Each number is 128 + 24 x the weight over its row's rms, rounded and kept within 0 to 255. Layers, rows and columns count from 0. Numbers have three digits each. The size before them is the row's rms in percent of the matrix's.

# q: layer 2 attention query, 96x96, rms 0.127, rows 77-95, columns 0-47
# k: layer 2 attention key, 96x96, rms 0.132, rows 77-95, columns 0-47
# v: layer 2 attention value, 96x96, rms 0.11, rows 64-95, columns 0-47
# o: layer 2 attention output (transposed), 96x96, rms 0.093, rows 64-95, columns 0-47
# gate: layer 2 MLP gate, 256x96, rms 0.153, rows 0-51, columns 0-47
# up: layer 2 MLP up, 256x96, rms 0.151, rows 0-51, columns 0-47
# down: layer 2 MLP down (transposed), 256x96, rms 0.144, rows 0-50, columns 0-47
q77 107:154100129136132137149176156134133150136132108113132141118091118162122155131139096121132111093145131083124089160161135144093107130119146161114123
k77 101:147162124170134122106124124096108115128135151169117117149130154109150130103159145153151120165149083139117128120146172141129145165061128124163142
q78 104:118095160133155106134136119127093081116065121081102134118143139081108105164159160115097139116117102110121171104134119095157157113154115080146114
k78 102:148134156136109119160145138146145121113117138185128086105095118150129167129135115081128157161140098139128061095120145111147150094132097127124144
q79 126:124132112147175124079112101097134109172122137111142110114150153128126090109105153141125147091112142119108130155105135168140139134145116111142138
k79 111:148176151166121137107119135117129119124110094129129126186133171120150166143134104156162143145124122133142143097139161134126068169099160135057136
q80 109:125132083094130141118087208165146126085122112154143124112145136161140138162122108098147115159138141135138113115163166136113107144134180167069092
k80 101:119134123120106133116137118164154124109138113125131139133110168145195131122171109134168159096151117134138149100176165083110126117136127148081106
q81 087:108168129118098138099142125110127135119119122137142156176127114166133135159146146109108062167135128170145139106142166123120077155107162145105176
k81 088:141094135125103152112134110097167150167153108157120131193123114135171134098152118100144154142115138200137112100132121131144158139087157132098068
q82 074:161093090076100082152128154114090125126127131126170114140122139112144124151122103103127158135107076119156157138118156097162137145071082101124125
k82 081:131095170147136105126165136145098045099142123135145152137102115150152150131122118108095144141092082119104142117078135085123157122084105136133142
q83 090:123149166145180148149107113121105150177121125125170099110108128132133128079121126138136137149196126126107107125158148082123129098161092098105127
k83 077:136169122107119167093124155138091178122122135125167114099135142126107163103137103129111143167185149143128127098084148134180151131146138092182093
q84 106:099102130153145100110105131158132146107149142108110125079166129132100106157133136092114080128106154137166165114117172101106111101125178136098119
k84 106:127138101112167103123110088168115146092111106121120111156122117142103136141119108154092122088157131104116138088138166117128134115117144105137112
q85 109:155130134134173137178116096139127158140116126150163082109139125114116176101124096168153118138113163128137081162157121118088132123114130110127114
k85 095:140106141133083125140091163126095153085104148121098150139163128125089192155122129151155084134139154130176182102127136150124141148118178113129124
q86 097:136120143158158127110128068107147163131091165140101109095154144104127106116188147149081111098128170098136114138154116131118165123143091097160143
k86 099:126133154096129110100146099158091140145117198108121118101115147115132141161128127135087140160111127106187145095107122156150161127154100114141143
q87 086:142127113150135116097086117139134131098123147127096129122103132128146128081132126142132102078159132091152121159148151065113086129124126123119150
k87 087:125115118123163102094125164171122129127112121109052126119140111143142124124114075095094125101126127125098106074148147105156124148140144137087144
q88 101:136151080116115170111103127106172143123139125155061174147073115143146108120152139149121108107118138121094102153116138130122134176113131133147128
k88 106:125124091138127122119140112088144101164161136146150164111080137142138097095177140121134140149100145160101114134154150140098098136126132121124106
q89 092:131136123116073111104147115107157136111167075152151118155128112128141142123138125116123134134111080112163157140119142158087073106129150188114125
k89 084:172137136171103145136146098083094158163113120137137138136089115139165132108126130128120159061110098112161134138125104122114064148146109160119123
q90 109:103109139165145190140099117126072098146121136147123130086144129119124135135093118116102119145101144165179171101086120134149084121135142164103102
k90 101:126148107090159110121116141131129186136153097164109171083166087125086117099108100172121139104160155118112143125098153186157112131148124085152122
q91 096:147129111110108102099145133159121123169135062156165127150131127130160101122114128087149151161136101173158106105138164138125104089100128148115149
k91 102:119128167106158148145165168143114133157161113112132144112150117124137151115113111093137134174152115180115119167138140089131099145112145116151147
q92 122:115120149124117134167165135090144132107131085140149140174113105146148151129127149076122115143147114111147163115147156154094107123095159172099110
k92 087:142135135141095130153174168093150158110139112152102143136094126137096172125137103111125129139089151120108129142135170136082118113110115144121160
q93 090:117169166092112138132126137115084135101126098129124106084102134134137131092153130136126113119147131103130142164116182149117087127137172130120120
k93 118:131107137122124113103135097157148137119147176134158120087112120137103113115125097127111150140127159064117143137097162153155114157157135103148101
q94 096:126143135137135111075143085122137129091136135101123154119128131137133143121169097131139126189135128127103111139118106127167114092141134164144105
k94 109:096112089123102120173145102123122110137140097142148149128142115168132161144104129137156098153153062159124116081137127123133107101139118182103146
q95 085:126161122113105125125097182166081131131168078120129117150122124125131111096083107135120135105163116115138157095138121123152132136112157136121125
k95 098:115152130125125134095137124126104088175107137118176120126125143102104106135117170133080164172149111137119102128090125080185161137127201133126159
v64 102:120136132112108126130112128152126142095093146121150116099159074154155095124128126118121097150168143142131110150107130166133111097132152139129123
o64 106:122157097161134117116078122131153129061104110142081148134111158158123144071143172133130160082151127131162104151102097126126128133108124126129150
v65 106:123119150144145133090167096143117142146138122107163121155152146172157137085134149123155112137139128126119126141083138115158102139153139127105163
o65 106:117121112161129119155121123096139151156103127168127107135129145131103123133087171105109151103170117124165107108111130149120126089129135115145135
v66 089:148108118088109132128099144109128188102115132168126109131143116110117139120146154105120152119133134092088143143146128138130132099138120099119151
o66 088:104126127152161137141141133129106125148134131144125126158151152193167116125072145110115155120127164086140132105129149099144140087144089102129154
v67 101:105167136124114106138101164143125140086098152176135113095118107099135115149148147097063117124122096143151143147132131114160140109097145190152119
o67 107:112145100081147136150149116075123110119133128125169134108148162169090123116106157177139120098147152112159139115135147087141131132117113089108112
v68 112:091143125122102112124103158138108160166165133150113120118102116119136108129118144166140150151114123153136160191098116101115174105127144130142111
o68 111:127161142105116111087129158118150133089133145121121125105151172173131121153144117094165120143150126132090101099162165146146128110159142119151086
v69 083:130105092134141108123152103159108179124113118150095165138129143147127125133119107144103117146154126136140147125106097161092134173114131120134066
o69 089:135167135124112099107096111094136134144131130131104127121119156126141096121148139108127111148086123166115141119086182152083132141076138119143089
v70 088:068138102120174161111122110144084108124123131116106107138146157145161165131099137098161128114126191154120100156136151114104150106139109137106123
o70 100:102121103124107105161105127075143174125126147164117101165082153130108145156154139134112120147158147144116129150122122139165161102111124108159114
v71 093:113099127143137142126132122165123170113143121114121121117148115101132098150087143094137214145125158152085148185144085112134143101105157174141151
o71 104:152151143104094116146135111097164145145153104159142120128117169177105145096166126142074129147155148122165079133129156115171136098152120157095102
v72 107:143109144158130164078162103145154142143133120111109101114160135134107106131124081085117098140134151140148101114146135142163083094132138149132142
o72 113:085163103134102104162072085152124156144130131171123136155128098105113156109108179162146113089109169121165123149127126093132142162147116144150162
v73 106:150184126087133120139135166139135132157164099141148157106142143124100138115131142114110220118150162131096081126127133076162085125160146102145157
o73 093:115113118140178075096139145130145112139133131165117123112117132128112143180157140095127121162147139095128147087153104146145117098159122170123166
v74 097:121128180121112138138115111091142120133174122111136167129118090091145093095127177113157137130116176105075101124090109097129119126141129122104115
o74 095:150109131140121129118167108104152131133117120133143138142165131116104136158178110109115135102141142141133058081116111115164124149121143105137134
v75 088:156091174088076123099158098108131124159148097091095095157139134092150130144126159131128129155138122116145162098138179127140093088103124107097137
o75 079:080169151120147167110071112158132135074106178165152153166149105120115136139125102101114140134125110125109135121154119106079117112131133153176121
v76 096:120125080102106092097106181125125106117152137136117129136115195161096097123186124133119130106155147148113133098159107135085177093132135101111123
o76 092:103133115132154155139126155123108123135109115119110082100138125126122128124090141117095118138202188125083148130094137152120135128085142119104123
v77 114:126126133155130115133122104129151133134131133130106144092147145144098156079141065146129144129101143142100116153120183170119134180127077101131159
o77 104:140098125154135146137113148132138131186173137069097111133119094113135140128107124129137120127111126127114142103131107107158149130166129127149159
v78 101:104121139139116145156171108126141109117138130136120148099122083149149123166094112115122180131110140109119063168117076152112148164114124137096133
o78 096:186080167144097122083143123102118090141106114161091113137111154113117110128171126095130123104086190130127131168114121150147124119174157133126125
v79 100:095138147146119154121158121158131146163100127174150117119096117086167110162144110132128149146111120110145141156118107108131118114118131153114110
o79 106:187135128086133088096123096133150123108145152118162142134153155172111171122142112150121129107085086103154125109123143151059093125131127145109149
v80 110:134120126121145129093101122140091134150140154108113137113154117098091119063145146143101156073113162125065133141131134101149166174111104107149168
o80 113:139148100124141120106094149107131082142098179110148149150142119154153074145119114087127124138138124131131102137152110127152157110135096114129137
v81 099:159158139133115142103153123174100124162106147087102118157134128119129134146113082135103105146135124116139131177053132131137118107150194152132127
o81 107:094115148123115127114116119113124100094126090119120133107144105104119104146106134137136152130129127149118151117158127117108167133149096073139133
v82 089:138093124094116120126135153124164115138124136127097114075143137098102130128159127122151141140147118143090121124075119142154187196117118137088067
o82 106:111124120113110151123133179148117126110172167103103153118135107125141136120136140147117093135159117138124111122156154135117119155132084119163116
v83 094:147115103129168147146160165175129136140095163094115108137143128181063127149135167134120077148096126115132139125137139152145149124129127125122095
o83 087:153090093081125101156100150140093111095109112132127138110130144106130141094137110141107149141128152131127119100109140154111101169103125150125096
v84 099:160143121168138157147163136120155141100101191079052134148116100115137109087139141132130154097183134105134134114131134136172123144150103112154167
o84 093:126119161126166116133067121105153159106137137121127164124138164092154090121130131144129129122073107152097086146139146122119124151167078120136151
v85 103:122082182114109147115117138134133089140144152111111127139104120111144115105081110110127105119105099127111130149135126113086126112139088171096137
o85 107:202147119121155138137146079125132127133111142142082123119130144101132143141074160161146104114082067125114112139118154135102066124149148134162115
v86 100:148127130089098143098130105104108111086114115110079107127137097152123120146156147160140164165176108154112140065111120111157105128133125096126135
o86 097:125161141147145147160136178169140152088119139104151141146079153121113127114127154120111145150142131123115174138076132105147143136140095123103111
v87 105:126139160190162137162106115159128138153134145147094144115138158121140148123147122141158133086178135103113144082180096130141127108153127096145122
o87 109:129096169199144125139113159086122196160109139086116118147137101101145099107129106095080135129083141131136133127116125155126145117094096154143165
v88 102:140137147112123134132159127128115094128124116095124163135126140099097148123122100145107132081104128092102157164091102152102133115136114137140105
o88 102:146111156133104125132131133115131138094095166110098130138155124141156139138155065136159144147139114134105099125162131144162107140122178118110149
v89 091:177109134132121123130138088142180131133118130121123106182163164131114149129182179118174124136100125139140105121093119124148123127176151132132113
o89 089:118117115158098093153114138133129143104104146155129186132117081122157139116138174095141134180105141119138135118160094137147116138121125135144120
v90 091:114112161139105138143155098125099099133141086145142091144085157119144131061119153158156159114095111134110125151145143185132139120124128146156119
o90 090:122116124151141149121108083101159144125122120154127152155148121107100123129074150120108130105098120111123132157131096075133128094135165151134123
v91 111:133130121155126166126111097155157204126126142091111136094155101102102103138067120111122123108140128103084110140149105098110123145126110133148113
o91 107:129146151133110092105108128118112090142113101142152144099117176139140131094124109143163125138082174134161071146106132091152121091163147117127067
v92 108:151140143128173105103092117123108129140062112155099177119150148128094100130108145099143131154114095167121071138122135140150122092139140159103160
o92 105:108137107136098153150136156138107105124120168129107125184125102140157144109161126145116123126145147090144140128128085136109114137194087103117093
v93 092:104147131147111151112091099125121125129143146142115126135087145119132155159139162119156124127145039135095130103115129105100113121140143152147130
o93 091:145155128113133144166155110120141151101138088104153084135138135078111115122128140152138126156144135098120165144142082153106125076126155143158160
v94 095:110150105145118141140130143146118136096142169106134098121118101141144144138104117130124115139134152089121147132139082118116132132144153161152106
o94 088:148122120108148111129142128102125137124108111115147132109126184160131093170154129151130151129143130143115112129108169134103126157102097106111131
v95 101:142117133092102113120124151152114147077118108160145114174148111109136164146085136113205114154096115070173118150126148127147113143118112129130149
o95 104:059114155146092154120129166133111163144132108151140145169109082166144136115132157112096143115127104160130115138159134131144132130129157108116128
gate0 088:121105134183076157147153097075127126091107157147152141136147121139116087158117114127135138160113122136121160176103107153179125131133122113144129
up0 090:134108172111165127115118159161125105131130098093111106140094126132117145107112125191137146176151119133153101104108164131129095128131144149128135
down0 095:123143171134097090124133157150142148126115148131097134159141151122170160126134169145134168114171050168121120148089109098123131171127156152117108
gate1 097:080124146138114072106116141155124105161121106087092065118124113180134090130175126129130142147139156115113101137128104113124129099135122131136104
up1 103:138099158071127095120135135086122135132127167170104114152144192157163139140139115089141159134108119146110158124150141151130098118138126120135114
down1 095:164110144103112109093133149072154167127151140154154128142121113120134122149145124108135110177151129179122111087090157100135106108113085113103164
gate2 104:125125142144117120136129129115143148135101119120169139088128143129118151174132159159141085143113116173137159107141115135137118129122132154124106
up2 106:146110130141120138112134113117137119113108118101132115110144184122136118091117157145166128177133127119166157161179158123120162104088164130120098
down2 112:102158141103118088136073142092114122135102133149113090152095166093141143127113107172146123152124150177116138150137123148157137099160176131159087
gate3 109:077150131140107160134168090131118126127141147173127123172147123140144124112151161132150121075122133153109140089151159107127164082141138134139109
up3 111:152146118162107117093083102153173121143167179142191141140092115148142120120142142144122096165124141115149140132112126178149090129137117119106122
down3 109:138111160156059103107166115084142111128108141154096165138131166152121101150111125161149104148076166127138143111149135154131097062156087095098128
gate4 096:098111119147127118141135129149126149180116157146126087083151111121165141138154191143062127126131123156070119136151120091107098111103140082115116
up4 095:120112142156147097133124142170157091156128165147132104098141174124144147154136151108115128090112130122117103115159113129115128151144158106110135
down4 102:132093125157152129165140108136150122170116143106145082085134134081172137134135134131113109118130155111110103142127143115134071111115126104118141
gate5 099:133136153152089127174105126168128127125111131108160143119099145144118069137178150107083111132119152145088115152145162162119120115067159151085137
up5 097:105154153137143130105175176118113111166136079135095142125160111114113178108108116126162111117177096130183130142138114113120123149171101110171095
down5 106:096151147134120130121173166145125128156135107127129132151114116109128144146086093111148097118156100148192120179096165102125102123129096125131076
gate6 090:126112151123102170114068132098132119130170149137164164089119104135104124112086135108114137135169098162120096116113118154116083181134125136119131
up6 097:114124143127078147109091096099139125171164129155118134088138119121136154057092086133126137128120076129095141130096143138085124152138128127098114
down6 103:134154136130075155121101117105141137182138127182145130097130126146092115107135139156119121127160153138156125110139151116125134137141099117105087
gate7 095:124131121141146083121079128175122135097134121172131108144100141157137126121095126131163107135121149122087115146087140083103153114140118151122147
up7 096:123118116133122108153130106127076151125148118094153111115104120125105116090147156127116142172146143093154161132152101138172114171159127143155091
down7 101:117139148141136146150174078103127174169149168129143121085118121119130122152114179132138149131122130063117133113164113117129095101123131120126081
gate8 106:060138169109099124158123144121115135117140149129149104114074104092133155108119176118131121138103114121138098157085168107121124133129114122098076
up8 102:137114088103131151079103101147124128153165122154157125159176121105109128175141141138101128117117099180141128092156153155119127129134130131123168
down8 111:151144158125105149146198115176160147165100125124158116137141132134141128152158085135154182133101118158132105156156155139112104158146123134084138
gate9 090:116143162155105153123128101125085128133101143150096135142123170104129158103129137133153108165176060130125148102119118136111165095110154106145152
up9 095:151125094099089126120101123134081106116108144122141175151122158155088105133140141107125138157148102142079130105119102134144121088127152145164121
down9 086:143116120136107101089144104122069139057130140094116163131117206139112120136126154136120116075148127129143130120101114159098115137182146108108119
gate10 099:121075133148129109129155121118114157173126103133140107108104174123118143139124133124161121130075105108135108102107134122163143150112115088059122
up10 102:137149096155108163146109126127160099122128168129087123139119077124115108093101118138123113138130157100132138143128149122099143117146120151137130
down10 105:102146154116121135122089103145100138139079136128104125110138098113079156153099126101141095133123122127065142165132154103132128080118098121108129
gate11 101:122146133086139115139111161163086116113137135154087124174174203158124105168116142122139125137120100138106113161150111151121132109091117115083114
up11 099:114116143173103109121115100103159125091107077106152131080122091078114106130130073124135110131143140135144140112126133119119115160144142115147144
down11 102:089118152166114098134168135111148131197179137175117116135070124073106127093154096073145091166122111101124117143121105136156114134136137133145117
gate12 087:142113076124157128128116118152115146127118103125183110122128132125128162104126120170138151111091142138105147098140133147135131165172145140147145
up12 092:147129146129130161111148173130141136121135122153100115117158101104154149161096118129135132126139110103136140133137117137111118144101163104075125
down12 092:153140135151141139097120149090120130112143112160092097155104129120104125160099155139114121133158122124098154154098078154116116145105140088108095
gate13 100:147107122097123136087115130120124135144192143109154084133137150176133161141147131114154123127148188108110128141108095129107119110122122112134140
up13 103:123112087104138151111112112153147127148118144126137084160077148156126143166137142138115142119130139127148107134091067127148133148125127160130137
down13 100:124112068116119133087151108130146147169157140107142095153149083100107135125163108144111140180066160101114143096086102087147175123131149147142134
gate14 102:105140157136081112110091105137124103109165126152132162139117140107138160081133179134129124125142096138110165116098124096063109101074075161123130
up14 090:131102090144153133179141150095145160131124121137112073102156124148129108146136055132151126132131114110125083146161137146184133136143181108154128
down14 138:135127142143090159158164170114159121115122139131173121115084094164109143102132127157154115146145104149142108141205135129093079105116140129120125
gate15 099:137180116144146122142127114108141093130124098134143098093172149112145149083094118112115099159145164162146126094129121131131152112121160151136122
up15 099:125150108120127116138108121121129091118128100119141122100166099101160121075079170115115114129138139178139125111145150129146175069087141164131107
down15 093:131156113164135108143109107130123160090121158096152117085116110144130084137140117134135122129144102136168098131071118119123145103151120120128142
gate16 108:132124141104138161125088117082086147147068083160146121122143120101085153088101137115174171132110128113147138129117130135100116156110116129139120
up16 117:083136093148112125162147111135174106097170166116154139098144118113135122159154128127109144100153133105117118092141138101126143137130124111122133
down16 112:166097121056117169137177119123121148101097090125135137099103129162142179114117141136121147122115142144115152123104123142117158108104102129181141
gate17 111:141127105142141166159140102146190112137141150131090162165144118154101168130118128147120110072117143113107115130132145137140135087123129109101089
up17 114:131125092152131149130170108115161122128140153082100139176119125149089159110140129164074122113125149113153146145154115131115177110123116097126079
down17 107:113106070157099131120122169089128136176135127103134150091137140176149103156131131131127125146120120111146127103158097126120081134118132073157153
gate18 107:143141116132099139121157112122133156151140161117126100134141112115090134083144137138094133105066119112142160094140147108094103144153119133110111
up18 104:188153161155177164115094184133152125124129081143099145122147108124140122127160130135137119156166159110123106108137106161123139144127100140171098
down18 108:162150145128148124139118138132119141132086077124182148108132131170155125200123138135122091139147121136112094158121117123143134131115080115156135
gate19 099:140145108091125165115108146166102127123148121128126157115130140084165094132072114154129120151148114139120048134182109095130122109094144119152155
up19 095:133106158115147155112141159102148153132061098097136122142112111126137119129172125149121127120133155124069137108148136087214119105079168155140117
down19 095:133132065133142157099117132113113128130131124159134131133136146138141115094125146098123123116120160106095110095177120116116160158131129098163119
gate20 099:103100151116093130088141097126140098131176138120165131133121160165148152136151124134081147117130160124123147105126194138124092124104126103123112
up20 100:143136091132135139151130180132069174115121121126091122162121132119076134124107120130136127138137121152111118136116061108097164120155131160144112
down20 109:138134118151139074106130122075154133145143109130119161164102144138139153131125108135106099083136123127129106118100097126080120156151135140142129
gate21 136:135151158073120138114108126125163109132139102133138130162112134120166164122110117143187152132140101150132133155156114111165138134142194128138140
up21 115:118163138082120145110110127130163110133131118108133141162123136126167149121100130142179158158152092160137139136132130109175161134162167095122127
down21 112:092155110154115083144088146150104100169109136091134157143176095102106112099131158153112108117085129138134143119149105128159132162136066112136130
gate22 091:084125117127101166115119118155086155117126101159119100136146152131124150058116125128136080144161133131128112146142167146144107140152087136158138
up22 095:179149103144127160123137182092166096115084152083161116116119111098148081121146119139154156136118136110130141125129083114148130153076140132117117
down22 091:153171142174106108124161165150149135119142104112146135136133124097166123128119121132155137082097116108159098152122099099135074122061116154118109
gate23 110:115082119127146168133115111170094149165106133151132126166101151170100110128124148144142095143138118111123081102109103094137154157112090139108114
up23 103:105111093108136148130116097139094151173096133125161121184106152112105170137131148164148137151130133098103090142099116107078090128104109118108150
down23 113:123157144090125112110051139126098180135121146105149098181132113114123148151137138119120128129106116136135150128114152119124155093170106099089115
gate24 093:162075090140075146146098156070146119083103158124162142148124156105161110155155151107130099117133121133115110093108122111150131103158136096102109
up24 092:110131096100107184161106108131108139059140116098103134095135133135079118094118150146126127160102153076136156135108114124112155118111116132116172
down24 091:122125184095174154140135094113174115137143113127081132069103097122098133129091116161128120120128123162164152162122139158124109098125128186129104
gate25 100:109163097154109124141115093151157101140124112099081148082154137102130108091126137131148155131135128139076134148119133131128130112143141147177109
up25 101:138137119170101093137116110114123138141127119121049133117132138136105118122130135152123166093120132153095121106119120161113117112114129152168115
down25 101:142130147130142158126115158129054125078100197120131139107164127091109087142148130093113157179145147137152155104131078123124173110113094112138115
gate26 107:145094135123117097159121114131152148112079127122107100110143150110100150151149153139144133090099101115178111061134130120100140149128143148091080
up26 117:177140110167146092137091104093146144121097136101132128112127144102137126127119144167138125129099161102179091153150120104101059142131155157139117
down26 116:138115089114136093129067088131140126102116104129128134104150169169149178098103117161126125136108151170097121140144151106111121105155103107110087
gate27 114:152148129154137137093140105105123112137124070119131078093117179171094174112122097087139127148161154072123116131139098131128183087126146135115121
up27 119:143124146131146092126112120088120125157136086131120084082138162173108147113148089122137111142144146110085111134135124178147135100127126127152162
down27 121:146112112138114157095069114148088143171189134113128144153177168125119132119132126100127146139108148105142105110102133158122165123111137101118113
gate28 100:101117135128077130148075135172126112085158111138138137129117130129170132072133075117137101133123140122141127104121130128128084080124076111116139
up28 105:178116147091168128098175134093122154156117137114104121178120151138097129172133198123119151137121145129128145163135125118117144148178191150119136
down28 118:148078148086117104130187128151092124108135122162148162070157127110160157165129135198101124128172104081141095107112104115141126139144167129148109
gate29 118:129074130177122130149100116135149128126170115144148117116087194144100095169140129137130126111086101142137107161123107162115180128134119135120130
up29 112:154127125126096135094112110095156177139088131123083130138107124101085159164084130135177136146112143132179117182121169115098125138107151136128136
down29 113:116160189133142104126111139134135150148141146119106131115111120140089151121118125142142096141151084166111121096094140119173094163130142128122091
gate30 081:111095131119131118138116131109178095127156164164119142128167115131123167076121126150109083125143115098118170132125100149138172148133086070135166
up30 081:147138130149108163159094104174117096102088129136126150118125156153124103157145130119152117105137117121095113118116147117141118133169110148115128
down30 089:114124155108137088107133136119143105116156106139149115156159101191100162138150131122169153112188149089133111102155138133125092123130134187113170
gate31 114:126128137116128096143095151118087170103156121104114170121110131158151144100149150140126125152158050146129111117113135125053127111139131137139142
up31 106:132120113108144136131121152116091154102129126116113154125163105150165102126130132161149138156168053150127151130141123130106143128117133144169139
down31 105:121125124146163126127089121109113113149127211118097114171131143136082124126067129106145162176120141135117133139102143133130129115123127082110114
gate32 089:182132153124149142110147116120112137134143158097140132133114090100059136137167104139119147134168127166125137118096105129169118142151133153126107
up32 094:130156126101109128137170121167100112141115152138132091145084123112153134157124157098089099147141088146129157113139164155113086124116093142148151
down32 085:142141150113144120131147116128101080112144123076144108109118087123132152122133132148170122088157185114156143077116164133117118119087172115126129
gate33 106:095123110140138167128131150124102128151131122082108144119206179146121124128122121144095139097134124095110122095128122159094122101138127144116131
up33 106:151152156123110136112111138145156086065118128134148138100102156087195154116162124127129076143152095102111094122156157129135107167156117119130111
down33 092:141151148119123107081170097124100141119178147177151116140078121137112113134114127131086156171131146117103121116132129110161090138137094117150087
gate34 095:137138139109124098150126135140144132127139095132127170158154123128121114089101118120124086089147083145168106089124136097092167133124123159099151
up34 103:134119146147164094106124126087109127166147119127148123107123087138132135110152112142139093115139118155139103091106136076139128126128145150082146
down34 099:106139129104163111131143113085113108161121118138118128131137140116129098103150087165123107136102178126121136125137121145174106117146137156125123
gate35 103:144103122147128108156082129125174158151150163130120125115108167119134155114112140197144153091152134124126092134103126098125105129118145115109091
up35 109:101142187155111102135106155122125139101116138119129148132129099156111139146085086103096103077144147129147115124149110130140155152128108146156120
down35 115:126099136135094138133127089144126120105160079110140126133119089123134072159128156135143132174139090139140127106154125142111160088105120142155138
gate36 101:145120111177139101096124106143160149094086120103130173137122111127129113110184179154131119135149107115102143146111112172098129146103154140132110
up36 101:109161143127131154107143130143137134161121112106111067129116120123137115116091123142176118135109155105156127109139134157133113149143101119110119
down36 095:154141157109147125136132151142171180096131126109116103159157130165140162138158170161122104108086159102164139141145118074102132112132175161134089
gate37 099:117123100136078141130125118136131127144096102140124119108119142098141146125141150137172076155139119175123127163105132132149149145168173142106173
up37 095:138147142105096111086167138156129134169157108087081114114120089073195149160140120177159104126133156130138151123128135151127157145114127132129102
down37 109:130192119119133087106115142116142100099124147159094111154148146096146129148148116109134120117141163112115112104178115112165125132161116130154117
gate38 113:175143114129135151108152127164130148152119210130138155122151127098125129144069131135115087096170098134110089111143124138134114144122104145158116
up38 104:099106132118135137131165091130122137115153083107125089110118118174122137085173136090101169131142155130104161114142102123128131131144148109100143
down38 103:150131095143080157135148136148122106121132092108136133126115120112096143147101106102123175145110138105080074091143158153138130126167127125138102
gate39 094:118161107136103115181151140138128104158091050084092129131161104122112061122118159094140126102101122133117147101144146114146145108126144145137134
up39 099:107125169110161115116112111120139145113147136157142148159124120119111153123117136136087124138169150114124107188123147077112173152110123168123157
down39 092:176148119115190106147129070136139138140117118173144163152159092137162101124142091117170159121110113155132105169143106135135114117128145154124147
gate40 102:111089137135087132140110141165121145117121141143108133177160139125124121062119125126117113069109107121152134121147143131165127099149105148125140
up40 100:120143150124166091163136140119126113169121160105139155107149130125134128123119114139127121165156131134156133115140124171130100124146127061117166
down40 103:121102145149156091143204114145125153147116099159131152129117138103088120125100140134125143154159124114127151115146154150147135128152111096135199
gate41 108:112163095130129124146113138102128109137145124155137106147162076125108161130107152082128096159138138141146094120116160121147111109137161100087149
up41 113:155117125125168114147163130125140158132133174138151113103112099148145136119141135140074128077147123124144128098131126139117155100109111102073143
down41 106:069154152134096125135116162141085102119144109137159142149121102108113103144125145135152113116126163170125105139153153124119142103140144133086131
gate42 097:132122178138115141172145127131098139161103177118139175133136140123110138113102131107112143111123149171143104131105149142171163136129099144106153
up42 100:102152101144138167185127121120143119109117137146123128108116105124144140102081141088105115145154129077113106120125133141105102128138124171101131
down42 107:168138132088142174127137128151125130112121161143051147153114127165174138095138136132123151146119125156080098139101087145118121116152145139118103
gate43 107:138101122158164096191155166157140129150075125084121115144118080124122125095103125135106132112120122079139097113131135126089119121148125128140109
up43 109:185094128170179113155133136139146131166158148101128092126113113109156131132119133125093105107127114135135114078105146139124087141139081114086151
down43 110:115116142114106133123098148162094083137113107106129107107095126093145127131128133149124102103120125142119106141108112134108139155110110073153158
gate44 107:109091098112166153147091137129107143099137117117149149125129144096147143162156118094086096088094118097122125133150131106107115118126185171184132
up44 095:155153172120090120147175100132140100132146138173103113129121101168107172108111145147160162149154090158138139123124153169107124121120111091108132
down44 114:143148109158139096151183103128149132101127118163118127137140110143113191122125155130127146138142119137141163171119133132102117151144132147135096
gate45 093:144130124098110164121101131138137136146068090157138114086108165116128109122109134113130116164129173091137076150118120144129153081089129104108128
up45 091:120123153123117172148099114118151179185102081152140128107104140107127100144091141136125137158101183107157151136153123132097165127112087122121134
down45 101:128149169127170149099102113115129133171144132106138114101160118141138125141119128132120115117140147078121182139106153103121151133129109149137107
gate46 101:134133124135099156157125135143193126199100087112130111100142153134124103078091121169112117106107151136134122120167112152097105171147119152109128
up46 087:153153156103129119128117118146137134136127111127132096127157138183089113114102070150131111110092110148142129136156137124109095148105104142127122
down46 109:139158107107137130136130120155078110127091107145161129078151111154134096156126114125129130118118171112145111123118155143146141157114130102120105
gate47 094:119089132090143131165079166149138119088104121161156102164114103168128128094111142121151115131118163145093077131160142085131128106156106136142139
up47 090:162157154160120123142118147088103111156134122099100132115115173100108130189121132106113142149139099112126203145095154161101152160142174160135145
down47 092:119101132094118158146128111129088113132150122110094190138083170102135142121145097126111157130126117109171131121099073116118062127056122130128109
gate48 076:104133087174120125138151116126104136129126170135157105166111090114113134113141127137136141097136150172132162077133163182150148159058108149127148
up48 080:090119121149126135191109143122108173123173133167105139154125183091124171164116096128117171070141171126125118119128122117102124131111112161153149
down48 079:107118101153135113095165133126120091148131108120171202124134119133143118095161130118144138103125144149110138160132148163108130160139133093133119
gate49 108:106103113122104108142113136109127107133124090162095149127136166140142119136097080117118099091094130126081120114148160180109113157177132128128115
up49 108:157138171119169115102155100149134152158108169116146109108118108149126162082134163144162156174153127134167159178105105100127134115098138129132130
down49 137:158115139103140141132157101125122155134112141101125121105107149113126163062149118134149147181142115119196142160125151169108091143147141147132122
gate50 116:111166137162119142130152151136144166131058137154115117112139130121096109117126098122176133122141106115139158083127127098112103118154136123146056
up50 107:128127184132130144096153147111184120173108154126124144122152132112063110127135122106130123129122131142136162074126101115127097105135141166115082
down50 126:125101144102119151092084088100136096144161150110125150099134131121120140118122186154098126126133134167128181078128131102140143088122132128142129
gate51 081:128136107129148132101136097164122170169108132126120115130150105136097108113134110152135078120147106145075161104116124176122159128130175093112125
up51 090:103184121122134112119135131165109141153094124127101159121139143118134134098145118134138114139163117109085170152170086164173139125151137139122124